Weights of a small GPT-style language model, trained from scratch on English Wikipedia.
Size: 10 layers, width 256, 4 heads of 64, MLP 768 GELU, vocabulary 2048, 7.12M parameters.
Architecture: LayerNorm before each block, learned positions, no biases in attention or MLP, tied embeddings.
Training: a variant of Adam for these matrices, 279M tokens, 8521 steps.
Each number is 200 + 30 x the weight over its row's rms, rounded and kept within 0 to 999. Layers, rows and columns count from 0. The size before them is the row's rms in percent of the matrix's.

# layer 7 MLP up, 768x256, rms 0.0579, rows 109-217, columns 128-191
092,185,201,186,204,215,190,191,258,175,273,190,229,180,190,216,168,206,136,218,206,233,236,221,178,225,181,205,206,188,154,201,201,185,190,170,238,215,193,207,164,191,174,197,230,178,183,198,207,225,249,219,312,197,202,179,197,164,221,180,217,218,219,206,214
114,221,242,184,119,145,222,158,185,151,184,207,244,155,183,202,224,176,199,212,161,152,220,235,184,239,218,216,232,207,197,167,206,232,142,233,195,190,167,219,194,219,141,183,211,227,204,168,180,196,234,115,176,219,226,156,204,236,158,226,192,185,157,146,200
097,206,254,234,199,207,211,184,188,181,173,183,235,194,230,194,189,149,192,260,217,212,187,163,162,207,222,205,176,224,224,248,232,189,209,200,197,196,155,221,209,228,193,226,184,172,178,214,184,216,233,205,224,207,135,202,239,287,198,157,196,224,168,244,195
101,253,219,185,183,258,256,205,224,187,192,160,177,198,214,191,220,149,180,168,242,219,211,201,195,192,197,206,181,243,176,181,174,152,166,151,253,185,203,184,154,213,225,200,215,172,201,151,215,211,247,190,221,184,180,196,228,159,228,162,201,211,210,189,197
101,148,209,225,154,221,207,239,246,247,196,119,166,182,180,215,211,181,200,218,147,254,226,177,203,169,213,187,181,200,236,233,196,170,161,213,217,258,229,152,164,249,180,225,199,186,132,161,183,246,263,183,186,147,186,201,204,208,187,219,174,213,179,178,228
099,192,259,202,176,218,217,207,131,209,228,153,214,201,178,190,199,162,210,212,215,253,195,233,168,178,169,205,178,193,213,163,181,198,186,190,198,215,192,228,206,147,174,216,189,159,245,201,207,238,155,197,254,200,197,197,178,188,180,198,182,223,188,230,209
106,138,197,214,173,199,223,155,248,194,185,245,221,230,191,207,157,225,189,213,196,257,170,226,144,182,208,194,172,149,253,247,222,199,211,242,222,182,149,207,189,168,180,166,167,206,178,193,194,168,176,163,256,248,269,170,149,199,215,183,132,196,168,155,235
100,222,181,227,212,200,251,184,238,166,247,185,190,151,244,205,218,157,167,224,179,224,223,189,210,172,216,180,217,160,209,167,195,196,188,226,159,189,201,154,188,140,237,180,197,212,177,219,148,240,216,179,230,200,181,197,205,251,177,203,243,225,208,161,126
106,198,218,153,179,171,189,176,207,146,199,221,215,178,241,253,220,158,177,238,210,162,202,269,198,179,242,188,190,221,214,206,179,163,194,189,159,149,175,183,194,187,239,230,243,174,170,227,176,248,150,194,227,201,217,244,215,183,187,248,199,195,210,152,162
102,259,202,196,207,221,220,216,233,255,201,191,190,270,150,157,251,175,249,226,187,189,157,213,174,223,194,191,236,222,170,191,244,193,239,229,169,218,190,175,167,184,214,182,177,174,215,205,200,153,221,181,259,226,260,161,207,207,167,187,197,213,185,185,207
094,237,215,185,210,211,206,195,156,170,189,175,229,216,195,201,201,128,219,223,236,236,202,159,215,236,228,230,199,178,246,202,269,182,179,155,197,242,195,163,206,148,196,199,182,171,197,203,145,213,251,187,259,187,210,237,155,210,244,236,208,225,215,191,187
101,222,168,245,186,143,225,156,215,205,228,214,225,172,213,208,232,211,200,214,193,203,184,216,173,190,245,135,217,183,136,198,197,221,149,174,194,142,206,165,163,154,230,195,191,208,234,190,209,182,222,187,196,185,234,175,191,189,175,176,170,226,190,197,197
106,201,175,224,194,171,238,205,173,173,215,200,200,169,229,205,274,223,229,156,206,190,161,232,208,222,218,171,199,219,209,147,163,186,214,218,200,164,184,177,233,136,202,194,189,192,226,197,190,219,199,189,207,189,155,182,264,217,116,217,229,215,202,177,203
102,154,208,227,183,173,267,187,205,151,161,142,194,180,222,169,149,203,221,168,227,256,157,243,199,194,181,186,213,188,209,237,212,180,210,209,191,188,188,259,174,203,240,224,199,135,240,221,217,234,191,219,216,234,230,205,168,213,203,234,252,179,153,195,204
104,191,229,240,196,190,238,171,150,218,248,199,233,203,126,209,216,182,183,235,166,244,230,236,214,177,240,186,210,211,203,252,170,205,202,185,194,196,209,157,203,213,174,214,189,222,198,228,217,206,209,218,189,181,188,192,203,220,171,228,190,148,222,225,163
101,178,203,235,186,208,266,233,209,183,189,235,201,201,171,249,178,155,210,228,195,212,192,194,243,207,242,171,191,197,136,234,155,230,185,174,239,222,173,199,231,182,258,209,204,193,230,251,240,223,221,209,220,203,179,152,196,221,187,188,232,188,135,164,274
096,184,202,191,220,214,169,186,219,190,246,169,233,182,176,207,198,195,210,204,192,148,233,219,201,133,198,186,220,152,186,181,151,202,192,222,215,194,144,233,227,151,209,196,222,204,213,185,194,191,191,181,249,154,240,222,211,167,175,213,201,233,188,190,152
095,172,259,269,160,236,210,206,198,191,204,228,228,213,154,208,224,222,198,208,274,156,185,234,193,236,204,211,206,197,234,189,225,180,200,229,165,208,168,200,255,189,175,200,246,171,189,188,162,245,216,136,184,246,229,128,150,204,184,182,210,223,186,207,203
094,227,200,171,156,169,122,162,182,194,221,195,213,197,264,202,256,228,170,168,158,214,212,176,201,209,210,196,231,192,211,210,173,112,189,233,249,196,197,249,214,173,232,236,196,207,203,226,177,278,189,204,202,228,175,199,187,163,211,202,219,243,169,216,168
098,221,195,262,172,215,142,204,201,137,178,171,191,165,192,206,194,215,164,206,139,212,271,231,230,202,209,209,178,189,205,201,224,176,215,175,247,249,179,194,162,182,194,224,180,151,200,236,222,211,219,202,206,216,226,197,204,234,160,287,202,203,219,135,159
102,236,202,158,203,189,209,203,222,165,150,159,223,196,228,196,228,224,120,185,185,204,217,234,158,233,216,219,217,168,180,187,214,137,183,210,209,193,155,190,210,203,195,201,233,182,243,149,228,178,213,134,225,198,198,186,219,157,163,202,175,213,238,202,181
098,239,233,196,168,233,275,186,152,115,168,203,177,176,173,263,225,160,175,185,226,187,198,267,194,172,171,201,180,161,202,203,214,219,202,175,243,167,181,210,206,182,238,240,167,225,199,174,223,230,249,203,246,225,205,202,194,236,214,182,130,256,190,142,204
102,214,219,173,186,228,246,154,208,187,263,186,227,219,179,193,210,179,143,271,217,204,210,234,161,179,192,164,107,190,184,155,197,185,195,222,183,134,204,190,206,198,196,213,148,224,242,214,237,253,173,169,220,187,205,195,218,258,188,176,174,211,164,176,211
093,222,175,235,167,217,214,160,221,193,190,194,206,218,183,174,184,254,178,250,186,267,155,255,223,169,172,221,159,208,152,179,220,168,247,159,249,223,233,238,156,223,276,197,203,186,187,180,230,184,177,235,261,230,222,242,144,228,174,215,144,176,231,178,192
101,201,199,229,177,198,172,209,208,220,259,144,205,275,202,201,178,180,171,211,226,290,187,228,216,195,239,194,194,194,162,185,179,248,158,235,158,217,158,190,261,206,134,212,220,237,205,215,195,255,148,170,172,208,251,199,212,227,173,198,180,222,201,187,212
100,207,188,242,190,166,203,250,184,176,213,226,178,197,236,161,190,226,222,199,118,210,161,220,206,212,194,150,205,170,180,111,198,228,233,212,190,165,209,174,185,197,224,212,197,232,176,216,193,190,215,196,243,208,183,146,152,192,161,203,224,250,162,222,170
097,217,235,233,231,197,234,137,179,205,248,205,191,207,234,201,223,175,215,154,187,234,174,181,171,155,191,210,189,191,254,214,192,225,150,182,223,251,172,221,186,206,217,176,171,167,174,166,204,154,210,128,262,190,217,209,170,198,198,178,184,212,177,201,141
105,159,220,182,137,202,240,213,201,216,192,174,183,148,189,204,246,167,191,164,219,203,180,218,211,234,217,181,188,195,213,241,230,218,193,152,250,239,163,167,221,169,210,192,179,202,201,182,156,195,233,210,227,228,153,222,160,221,168,209,230,202,263,163,185
102,209,228,248,198,154,252,222,237,211,214,183,226,204,160,196,253,189,182,174,142,193,220,224,201,223,209,130,223,226,151,195,170,224,183,201,207,244,237,213,178,222,193,188,164,233,202,171,181,207,203,173,195,176,230,161,207,191,125,195,179,202,221,214,172
096,148,172,236,184,188,144,157,157,183,200,217,164,186,163,222,189,148,214,154,238,221,124,155,171,225,175,143,182,209,182,237,232,210,192,178,207,226,159,180,216,182,224,231,166,201,185,199,196,254,168,188,224,234,160,203,233,215,160,198,222,230,196,152,197
096,229,191,258,177,207,242,215,162,205,257,190,180,151,177,264,177,135,218,239,222,169,192,213,143,179,135,216,204,177,211,230,187,226,272,148,201,214,176,167,218,196,168,160,206,198,180,171,206,191,197,211,148,189,197,168,261,193,206,199,241,199,199,192,195
096,178,195,197,180,126,223,220,194,207,232,202,178,214,128,190,208,196,195,221,203,141,165,201,176,216,224,171,210,161,215,218,207,218,202,188,201,200,200,149,166,198,204,205,217,179,195,212,250,228,138,201,218,193,192,236,212,238,177,180,189,156,202,186,186
102,131,245,220,181,151,292,245,164,206,249,176,189,199,203,275,234,194,157,189,212,241,186,199,173,178,178,222,219,152,170,223,229,205,229,221,188,209,216,249,232,221,228,215,138,201,185,190,191,155,175,244,208,212,193,180,192,270,162,240,164,220,169,214,174
096,205,232,211,182,148,161,243,212,198,176,182,152,174,230,186,187,210,180,220,207,184,294,178,122,214,281,181,193,194,208,208,181,224,219,183,196,227,231,205,214,202,187,199,193,179,182,179,263,185,194,220,214,195,173,183,178,226,209,200,152,198,242,175,171
094,207,192,209,210,277,236,198,186,237,214,197,179,152,222,180,155,183,177,188,196,153,174,158,163,237,235,179,241,214,147,177,239,225,168,169,219,205,205,219,176,155,234,244,210,155,238,190,191,215,180,177,133,228,170,205,221,187,175,180,207,240,178,171,166
095,190,205,223,152,226,175,177,201,211,234,140,166,168,207,233,233,200,225,235,217,171,199,233,162,203,213,164,207,207,192,201,189,146,184,180,221,193,237,200,248,229,239,201,178,144,254,185,219,224,221,199,219,210,199,194,188,115,203,178,172,233,184,241,198
101,172,145,220,170,200,194,169,186,251,223,165,151,180,190,216,168,188,153,183,216,211,205,190,201,175,227,199,141,172,201,207,190,201,177,187,228,194,241,215,236,215,239,151,255,196,143,175,231,169,191,196,205,230,182,170,179,187,224,230,182,210,211,227,177
118,146,274,196,190,181,236,158,266,209,182,168,218,243,203,213,156,170,167,185,199,228,145,231,188,229,264,217,169,141,158,218,225,137,238,249,182,188,193,235,207,179,179,233,192,192,196,150,185,279,167,201,200,227,212,154,214,250,163,217,187,185,205,229,166
099,242,202,185,160,230,249,215,179,203,259,134,170,189,210,183,179,161,144,220,203,201,204,190,223,217,240,223,173,220,193,200,204,180,191,236,186,269,131,197,198,150,173,172,204,271,172,182,180,202,171,205,218,193,202,172,166,176,186,178,246,211,207,214,198
095,196,223,200,175,195,224,235,230,149,201,197,182,245,202,169,177,203,198,255,143,223,185,219,168,170,237,154,246,186,209,223,184,179,162,190,184,224,175,210,200,175,220,209,196,164,198,208,154,176,191,174,271,187,193,177,170,222,202,219,230,141,179,201,160
096,182,274,175,188,263,209,171,241,222,211,222,169,221,262,198,179,185,176,154,189,207,186,162,182,211,260,172,231,170,186,211,255,221,194,232,213,238,194,229,218,169,170,243,220,189,229,213,199,275,209,228,198,191,185,166,224,141,195,209,191,193,264,161,156
100,234,187,253,178,161,173,183,199,190,183,210,213,219,196,286,155,201,208,234,196,222,217,174,171,160,240,225,203,168,245,197,199,133,212,239,171,248,152,222,234,166,176,177,193,194,190,211,275,206,275,225,185,177,211,214,214,183,157,174,164,202,166,169,173
090,232,191,225,192,185,220,178,202,178,225,189,166,200,208,238,161,182,170,222,209,177,181,232,146,214,234,227,165,230,189,241,207,231,172,225,153,163,254,217,178,206,226,179,219,209,215,235,232,192,217,191,170,257,263,146,209,146,217,197,137,185,178,146,185
110,210,186,172,209,221,269,228,236,191,187,162,173,203,217,184,173,196,235,241,187,258,186,231,215,191,221,219,160,194,205,202,199,158,190,249,208,217,176,224,151,150,266,230,228,188,196,198,173,237,175,236,199,271,178,188,178,204,192,185,201,179,182,188,203
099,171,223,191,166,219,265,196,210,93,181,164,240,134,182,191,222,209,176,252,167,213,204,200,169,188,162,215,150,213,207,230,173,229,202,175,258,236,210,200,225,183,188,211,206,210,209,164,197,208,181,236,249,147,188,192,224,164,206,222,219,245,176,180,163
097,248,201,220,192,212,184,199,211,189,206,183,236,200,252,202,208,185,172,201,197,226,215,222,173,180,209,198,221,200,234,168,193,165,215,169,182,202,165,188,197,195,187,165,218,253,180,125,219,194,165,200,194,195,221,201,190,156,207,209,135,268,170,203,244
095,151,193,217,211,143,220,212,213,249,208,187,199,207,181,212,211,173,224,161,214,198,208,196,238,188,190,239,184,160,160,193,219,193,159,224,203,225,190,205,156,230,194,252,196,168,151,135,192,218,208,174,231,249,139,213,181,184,210,230,167,189,196,165,209
102,195,243,176,155,203,201,175,209,207,179,210,165,208,122,200,178,155,215,196,143,181,224,251,219,216,183,174,214,153,215,215,195,192,234,216,216,183,180,202,159,244,173,234,226,177,226,158,221,172,201,222,219,215,149,211,209,218,190,142,158,189,232,222,188
107,202,217,212,191,198,182,191,240,175,238,257,178,197,168,224,190,140,159,212,166,207,165,240,181,274,257,179,226,217,240,174,206,132,112,199,194,241,210,182,234,188,147,201,154,181,206,141,185,217,252,162,267,209,210,150,215,206,186,227,185,162,216,187,187
099,215,192,216,210,237,211,159,187,187,194,207,199,208,235,200,229,163,173,185,173,190,193,214,194,239,230,184,220,197,191,278,190,189,140,160,227,221,200,198,152,142,233,210,169,204,216,195,245,203,169,161,197,284,141,191,170,221,189,203,147,139,154,213,220
096,196,246,184,186,195,184,190,211,175,210,192,239,145,223,201,198,199,251,219,142,243,217,178,197,176,156,189,194,203,220,206,224,251,192,186,220,186,202,220,174,191,230,196,196,180,161,196,263,212,174,143,192,194,177,220,197,182,197,253,125,207,168,203,183
105,218,286,162,151,186,165,169,208,213,218,215,190,197,208,208,179,158,164,175,222,222,186,201,226,204,198,167,196,174,164,208,194,174,138,242,191,156,252,165,193,186,187,198,191,189,225,155,223,217,198,124,238,238,146,182,182,168,193,197,171,206,232,194,190
103,168,165,227,175,219,238,188,235,151,203,175,245,178,153,242,203,182,219,174,197,217,198,219,180,174,178,208,251,198,136,183,202,209,205,167,201,183,157,227,240,221,206,164,205,162,185,178,244,204,225,219,184,210,160,166,192,221,216,179,167,221,194,250,181
099,182,157,177,149,198,230,132,188,175,209,184,210,181,225,236,156,206,162,198,195,242,203,172,211,237,175,212,195,211,165,185,179,188,227,186,213,220,216,198,177,197,224,196,242,201,238,131,222,173,177,155,237,213,180,198,253,198,174,199,190,217,190,144,159
111,212,203,245,172,238,231,201,187,187,227,213,187,166,173,170,214,181,157,199,244,237,189,244,200,244,243,244,195,181,200,173,207,156,167,228,212,189,237,158,215,175,204,249,209,230,230,199,215,199,275,190,196,204,163,168,187,235,135,207,203,208,157,201,219
098,222,152,209,177,181,223,206,205,226,219,178,208,209,221,192,229,135,233,210,170,193,229,251,190,190,223,214,157,204,229,233,238,194,175,249,143,219,151,209,131,206,218,236,195,202,180,161,204,232,191,156,231,221,212,171,167,170,194,193,172,206,228,187,166
103,243,261,220,235,248,256,253,241,176,218,199,183,210,172,176,219,201,166,308,204,218,213,178,135,226,227,195,206,176,207,157,259,212,110,174,240,129,225,184,218,151,207,206,199,186,209,214,273,190,148,170,200,237,142,213,143,222,215,176,226,229,229,190,197
100,237,236,219,184,263,229,171,275,201,199,167,173,211,156,178,153,176,241,213,225,204,205,234,204,226,175,147,225,175,231,202,243,208,166,171,243,188,207,111,193,179,198,239,240,193,229,128,151,145,228,172,178,191,221,209,243,216,194,204,139,235,189,216,187
101,235,210,215,169,247,186,183,240,188,198,192,157,204,215,237,174,208,216,219,238,226,195,179,188,144,264,212,168,153,231,205,230,219,199,194,247,125,198,169,218,174,198,234,158,241,218,236,236,208,121,183,223,207,166,182,182,188,169,207,180,225,184,212,209
099,239,250,219,156,221,213,119,186,232,192,153,195,192,166,213,149,188,180,241,186,219,224,226,179,234,287,175,166,213,202,250,164,219,164,266,209,209,162,167,208,188,169,176,236,222,222,176,196,212,162,153,193,173,167,210,270,201,216,212,194,198,167,211,146
100,181,222,207,179,234,207,204,219,208,241,175,161,230,204,174,211,176,179,211,182,236,183,227,200,212,192,204,210,190,207,182,214,205,173,230,210,212,233,195,174,165,204,238,142,149,233,173,206,237,247,177,214,238,169,136,208,212,184,253,154,181,203,187,183
094,204,202,185,167,188,249,193,193,182,197,248,222,168,213,212,162,209,171,183,166,232,169,216,170,205,231,164,194,200,162,161,246,211,190,259,195,232,202,191,162,204,180,224,199,179,203,223,154,172,167,177,161,265,225,151,169,191,228,183,130,226,190,177,159
107,151,228,202,192,212,178,214,233,215,227,214,193,181,214,255,204,171,191,298,204,166,268,274,149,216,174,177,160,188,164,231,176,141,139,195,198,215,208,209,162,236,205,232,209,196,204,204,235,204,175,212,213,202,209,156,207,251,208,177,190,175,228,194,185
097,218,182,221,212,178,226,195,221,205,201,227,150,176,229,194,202,188,179,210,176,166,133,243,231,237,151,201,155,185,137,244,292,201,220,186,181,213,215,221,211,236,273,206,195,140,207,222,231,186,154,168,202,234,227,199,232,233,140,197,170,136,191,214,163
103,149,271,227,156,217,216,198,197,171,187,175,213,267,195,222,180,194,188,205,206,175,229,226,205,232,234,192,163,145,200,208,160,249,183,218,238,240,183,222,250,190,177,155,248,235,168,195,162,215,232,151,141,256,247,214,224,233,140,232,194,191,204,167,207
087,200,232,212,199,165,159,247,203,196,209,177,201,176,243,224,130,216,183,200,245,207,230,201,236,202,212,215,163,233,172,227,141,223,180,176,190,208,231,198,202,196,186,200,217,201,173,187,240,199,269,213,196,193,211,165,226,219,182,200,199,146,223,218,154
101,200,216,210,183,235,247,205,185,272,209,176,134,148,228,273,222,212,194,229,202,184,218,187,225,200,222,163,193,197,236,222,248,203,219,183,202,193,227,212,184,225,224,171,195,238,189,197,235,159,146,183,187,179,263,223,247,194,179,200,216,208,184,160,145
106,208,229,231,220,189,197,171,172,234,225,201,139,170,182,234,150,214,144,190,148,144,217,234,154,219,209,171,167,178,176,205,176,188,223,222,218,210,240,247,231,265,234,235,218,203,211,183,215,191,181,147,190,245,220,165,207,208,150,226,199,172,162,197,198
112,212,168,294,184,204,231,189,211,198,179,235,131,193,182,188,210,146,199,162,210,221,240,241,184,244,175,244,154,181,218,191,285,233,229,195,203,197,152,225,251,140,250,182,190,176,202,160,253,182,173,209,197,250,211,203,211,210,141,249,202,201,195,175,166
102,204,193,206,184,205,234,155,206,270,194,201,209,166,182,211,177,153,188,177,189,248,231,215,176,179,229,186,209,184,131,179,183,189,230,203,164,169,191,244,214,201,181,231,201,238,171,171,205,188,155,241,166,200,233,176,264,180,180,217,202,226,187,210,151
102,202,214,248,250,198,209,234,228,180,216,212,169,222,174,202,217,155,190,231,193,154,166,217,163,231,184,234,262,159,170,177,217,174,196,197,208,199,171,199,216,200,111,192,178,196,186,199,213,207,186,137,184,203,167,147,217,233,183,194,169,158,149,222,251
101,216,205,289,224,162,215,198,188,187,246,228,176,188,185,219,211,217,218,242,202,250,116,194,200,173,201,201,181,192,204,211,200,216,193,224,175,157,179,151,180,149,239,161,247,144,222,180,209,203,157,200,193,185,197,226,234,197,160,173,235,205,216,181,167
101,215,214,235,207,266,205,239,221,190,200,198,169,214,196,196,290,165,217,158,179,176,177,251,154,194,212,162,188,229,180,239,192,218,203,190,215,208,151,209,158,204,204,233,203,200,178,189,208,230,229,218,246,264,142,135,172,122,188,205,195,190,213,231,200
100,218,223,213,193,165,177,223,216,199,189,179,175,271,159,190,132,170,172,225,210,176,227,240,214,168,175,199,228,174,159,161,220,219,206,224,190,192,182,139,210,198,199,228,180,209,196,134,190,169,174,237,238,234,186,178,235,197,158,221,228,182,227,135,166
100,189,197,251,165,185,234,246,227,176,205,175,219,176,155,221,230,205,220,232,241,197,153,240,193,250,208,221,206,220,229,260,216,206,233,136,230,209,150,252,208,215,265,202,216,159,224,208,198,179,205,118,195,184,155,246,189,182,188,197,185,212,231,219,178
099,189,180,194,192,189,215,164,187,153,244,225,132,231,258,216,253,205,217,230,187,253,228,189,175,198,256,152,238,152,205,222,210,154,158,210,178,216,199,155,196,217,251,194,212,203,237,197,233,214,211,119,155,213,207,156,204,168,164,166,184,168,167,157,218
091,200,186,186,193,247,234,190,163,227,210,203,202,169,200,229,203,129,188,180,255,193,209,276,188,242,189,165,198,222,209,228,209,191,131,156,140,241,223,179,207,195,261,182,184,214,178,234,153,214,203,143,249,205,199,167,250,164,206,175,221,209,256,223,217
102,246,215,234,200,206,189,193,191,166,189,210,175,227,170,211,242,217,180,221,181,251,176,160,193,167,199,209,170,185,200,261,185,192,145,182,212,199,152,196,219,199,229,176,191,245,190,190,256,158,238,140,199,218,214,211,171,207,187,214,147,214,242,175,136
095,208,231,203,153,183,253,198,156,160,160,217,198,209,199,164,220,196,181,205,178,227,208,177,153,217,209,177,209,211,203,201,207,169,140,214,247,176,213,219,227,121,172,151,250,206,238,194,221,195,231,260,187,166,216,154,262,234,191,204,188,248,216,146,154
103,206,195,181,189,222,232,143,226,169,186,201,183,188,196,207,219,188,156,250,211,176,236,214,192,165,220,219,183,172,110,182,203,200,187,183,209,190,167,190,210,175,218,152,169,152,189,159,275,230,191,168,235,214,174,227,197,194,208,151,166,255,236,195,193
107,209,197,291,189,229,211,203,189,176,237,146,169,184,190,176,253,254,272,228,180,203,177,232,264,164,250,124,186,243,242,199,234,198,146,164,187,185,154,204,210,173,176,232,232,199,180,133,229,218,164,198,202,230,275,172,202,220,148,209,219,201,166,179,180
099,185,176,195,136,248,227,186,229,184,197,135,175,153,243,200,157,185,194,154,153,210,226,243,192,233,218,135,193,165,153,194,211,137,218,182,223,172,189,185,180,153,209,139,217,213,235,206,223,208,193,206,230,190,210,224,193,172,217,206,195,207,220,189,136
101,198,243,174,129,260,205,219,233,251,205,137,198,205,216,154,196,177,184,216,172,147,191,216,144,215,169,136,172,214,247,209,198,186,197,214,235,242,224,203,204,162,138,231,240,200,154,181,206,217,249,216,243,192,194,141,238,204,171,191,179,235,188,193,178
095,159,254,252,172,171,216,197,163,130,191,181,185,216,184,177,213,205,191,206,179,189,185,191,283,243,193,252,224,186,224,186,249,198,172,197,135,161,151,275,198,213,238,214,151,201,189,217,219,203,189,184,245,217,233,154,136,229,193,187,163,219,219,188,215
098,200,134,222,217,223,233,196,171,170,187,208,222,175,177,161,193,156,168,186,181,217,214,227,221,175,216,222,180,184,242,194,213,188,147,179,208,247,191,177,221,216,237,177,168,243,197,180,186,210,234,159,264,196,201,159,199,193,190,241,178,242,136,172,192
103,227,184,227,175,175,188,231,188,222,213,233,142,208,191,253,200,181,209,264,244,148,201,245,222,201,230,240,218,203,226,160,229,194,219,182,259,187,194,195,159,202,170,165,190,166,181,235,213,213,225,180,217,173,202,193,165,189,181,243,225,225,115,151,173
099,187,176,235,168,157,207,186,218,131,163,202,141,229,219,248,170,238,214,225,167,231,200,200,216,217,256,167,226,208,197,247,175,178,217,245,190,241,179,207,243,198,185,212,241,234,208,196,158,178,189,103,185,193,280,184,220,185,139,187,168,208,161,149,157
109,212,209,215,182,205,200,162,159,134,196,220,210,221,205,158,196,178,179,221,189,188,179,262,210,223,209,189,240,162,205,279,255,170,222,239,199,151,175,231,197,132,261,193,194,177,178,202,126,220,165,185,202,197,215,190,218,211,152,224,181,144,216,168,153
097,250,152,192,208,240,209,186,149,151,168,217,225,239,240,258,249,213,150,216,201,162,248,227,191,161,200,202,179,150,200,159,179,228,184,221,258,212,211,207,174,186,212,216,226,162,209,185,124,188,205,170,152,193,196,223,231,159,222,199,222,177,243,202,200
104,179,202,229,232,233,214,174,182,218,223,181,183,191,257,136,152,193,176,183,166,219,188,234,123,201,236,224,208,161,209,187,182,202,190,203,219,178,213,184,161,174,181,207,178,176,176,204,195,233,195,248,212,201,211,162,196,218,195,202,134,187,221,191,188
102,159,224,274,185,193,290,227,153,173,209,210,198,167,214,218,213,225,213,238,171,188,168,231,188,199,277,200,206,186,206,225,182,180,150,268,189,227,246,208,229,148,226,261,211,207,210,191,206,225,190,168,220,196,195,233,192,213,158,236,166,198,231,165,155
093,202,206,172,210,174,203,218,227,206,210,205,231,130,164,217,207,228,214,206,166,181,134,244,169,236,229,151,229,144,184,212,169,194,180,154,202,208,221,201,141,179,213,238,217,154,179,206,175,191,193,141,215,226,227,244,160,237,160,223,147,250,217,194,164
100,188,193,227,187,186,230,188,206,161,209,208,184,137,206,243,204,212,154,227,204,201,186,206,218,190,208,200,231,186,137,272,155,203,185,208,188,253,190,207,267,213,231,196,242,191,211,149,176,224,200,159,189,198,174,190,236,192,187,247,128,215,203,201,165
096,153,193,143,182,187,215,157,263,183,146,206,165,156,189,202,155,222,159,222,142,247,214,231,101,190,221,180,218,187,174,240,196,219,226,204,224,205,222,269,208,239,177,230,190,227,141,175,195,182,202,202,191,252,195,185,173,229,207,169,197,267,220,184,179
102,264,197,265,197,212,201,151,247,205,193,204,211,187,172,250,201,182,196,206,160,239,140,232,205,169,198,161,139,227,262,214,219,196,159,217,198,202,155,151,214,197,187,215,213,163,205,201,230,197,218,174,174,168,220,143,212,234,157,246,221,143,264,191,251
102,204,283,156,203,194,195,197,241,196,230,218,211,225,162,243,211,184,217,153,174,183,160,215,161,232,179,137,189,180,136,216,147,231,194,219,231,229,199,196,257,128,226,262,226,167,228,185,221,176,225,175,214,224,187,222,238,165,194,183,219,170,235,179,150
106,252,176,208,202,199,207,165,213,137,199,171,175,173,187,236,222,198,204,235,210,230,205,186,223,207,195,212,170,209,197,211,237,185,191,169,127,241,180,217,236,120,296,193,203,168,147,213,224,199,241,180,203,218,249,184,178,213,199,194,181,272,186,149,200
102,206,195,216,201,213,260,142,224,207,253,206,171,141,219,176,118,203,209,196,221,235,184,212,207,130,217,162,238,171,229,209,252,224,194,192,228,209,199,217,215,147,256,222,192,141,200,185,214,205,234,217,173,181,204,199,191,227,199,274,153,207,233,186,167
099,191,218,219,191,251,230,204,186,201,185,227,227,171,220,198,244,175,230,198,265,175,198,232,194,213,225,198,183,221,273,225,210,169,186,209,225,172,228,210,203,194,250,136,255,165,163,155,226,226,162,202,175,203,208,203,180,229,202,202,165,225,227,194,195
097,209,238,254,230,201,186,214,248,213,229,213,201,219,180,164,227,176,174,189,158,184,143,211,153,161,165,198,195,174,198,197,218,173,222,190,241,202,182,208,184,196,203,201,191,178,184,202,172,258,184,109,220,149,161,221,218,216,149,218,232,158,218,190,175
098,236,238,212,201,173,219,219,211,168,185,202,208,191,234,217,254,228,194,249,179,198,243,152,213,168,238,182,170,181,194,194,214,227,151,204,238,194,152,237,225,226,235,227,221,193,147,209,246,260,241,202,171,208,200,220,180,165,190,222,229,195,185,216,198
093,203,219,234,204,187,212,244,218,202,205,207,172,149,193,254,183,168,181,189,198,140,181,198,196,244,233,198,246,159,217,171,172,168,234,270,233,253,204,184,245,189,197,223,201,184,132,164,157,221,170,243,214,181,195,167,210,185,189,142,213,192,192,162,201
101,137,228,171,129,265,246,182,217,179,216,195,197,249,187,209,255,219,178,236,220,191,233,223,221,171,237,195,135,167,134,215,208,196,186,235,212,224,235,286,200,218,218,192,205,177,208,235,217,235,172,226,247,208,191,170,210,210,206,242,151,155,225,230,170
098,207,178,208,230,210,177,230,235,166,250,174,221,202,201,138,201,219,168,268,157,211,174,185,186,181,164,210,216,165,251,207,196,170,184,211,233,252,267,242,154,162,188,181,218,204,263,182,214,246,193,171,222,142,197,146,211,241,192,215,176,218,228,181,191
096,220,176,156,209,245,209,192,174,102,161,197,223,204,194,216,192,170,208,171,187,209,141,209,151,155,231,212,195,179,220,184,249,176,186,204,234,207,216,138,209,220,268,157,192,173,227,250,171,209,159,174,230,162,194,176,179,194,235,212,215,206,208,185,133
100,170,224,219,179,222,236,186,180,223,190,145,191,215,193,200,174,138,204,305,167,175,246,189,195,162,202,178,218,209,222,182,227,186,191,245,188,144,176,211,229,231,162,266,202,173,151,193,241,138,208,194,188,218,264,218,209,217,200,178,166,275,169,229,173
102,150,186,258,167,185,238,201,234,235,219,220,146,236,209,213,191,213,203,187,175,137,256,174,146,230,235,175,186,167,161,137,181,211,230,238,204,214,188,218,197,175,177,182,183,216,168,190,226,196,246,186,223,202,124,207,197,155,184,197,207,168,198,172,159
104,170,248,210,193,210,217,147,194,202,200,146,285,190,158,197,245,226,231,203,146,157,250,199,197,177,229,148,156,175,203,233,249,222,202,197,165,165,163,193,172,230,182,170,206,182,174,158,218,194,208,183,224,234,168,221,187,220,171,181,233,178,203,226,173
099,237,201,258,197,186,264,233,189,239,204,186,233,148,241,259,214,243,233,164,197,228,178,206,185,196,216,153,203,177,203,226,213,234,193,197,164,254,184,223,183,193,157,213,193,206,199,189,198,245,213,177,227,233,220,223,224,230,201,237,213,205,176,214,134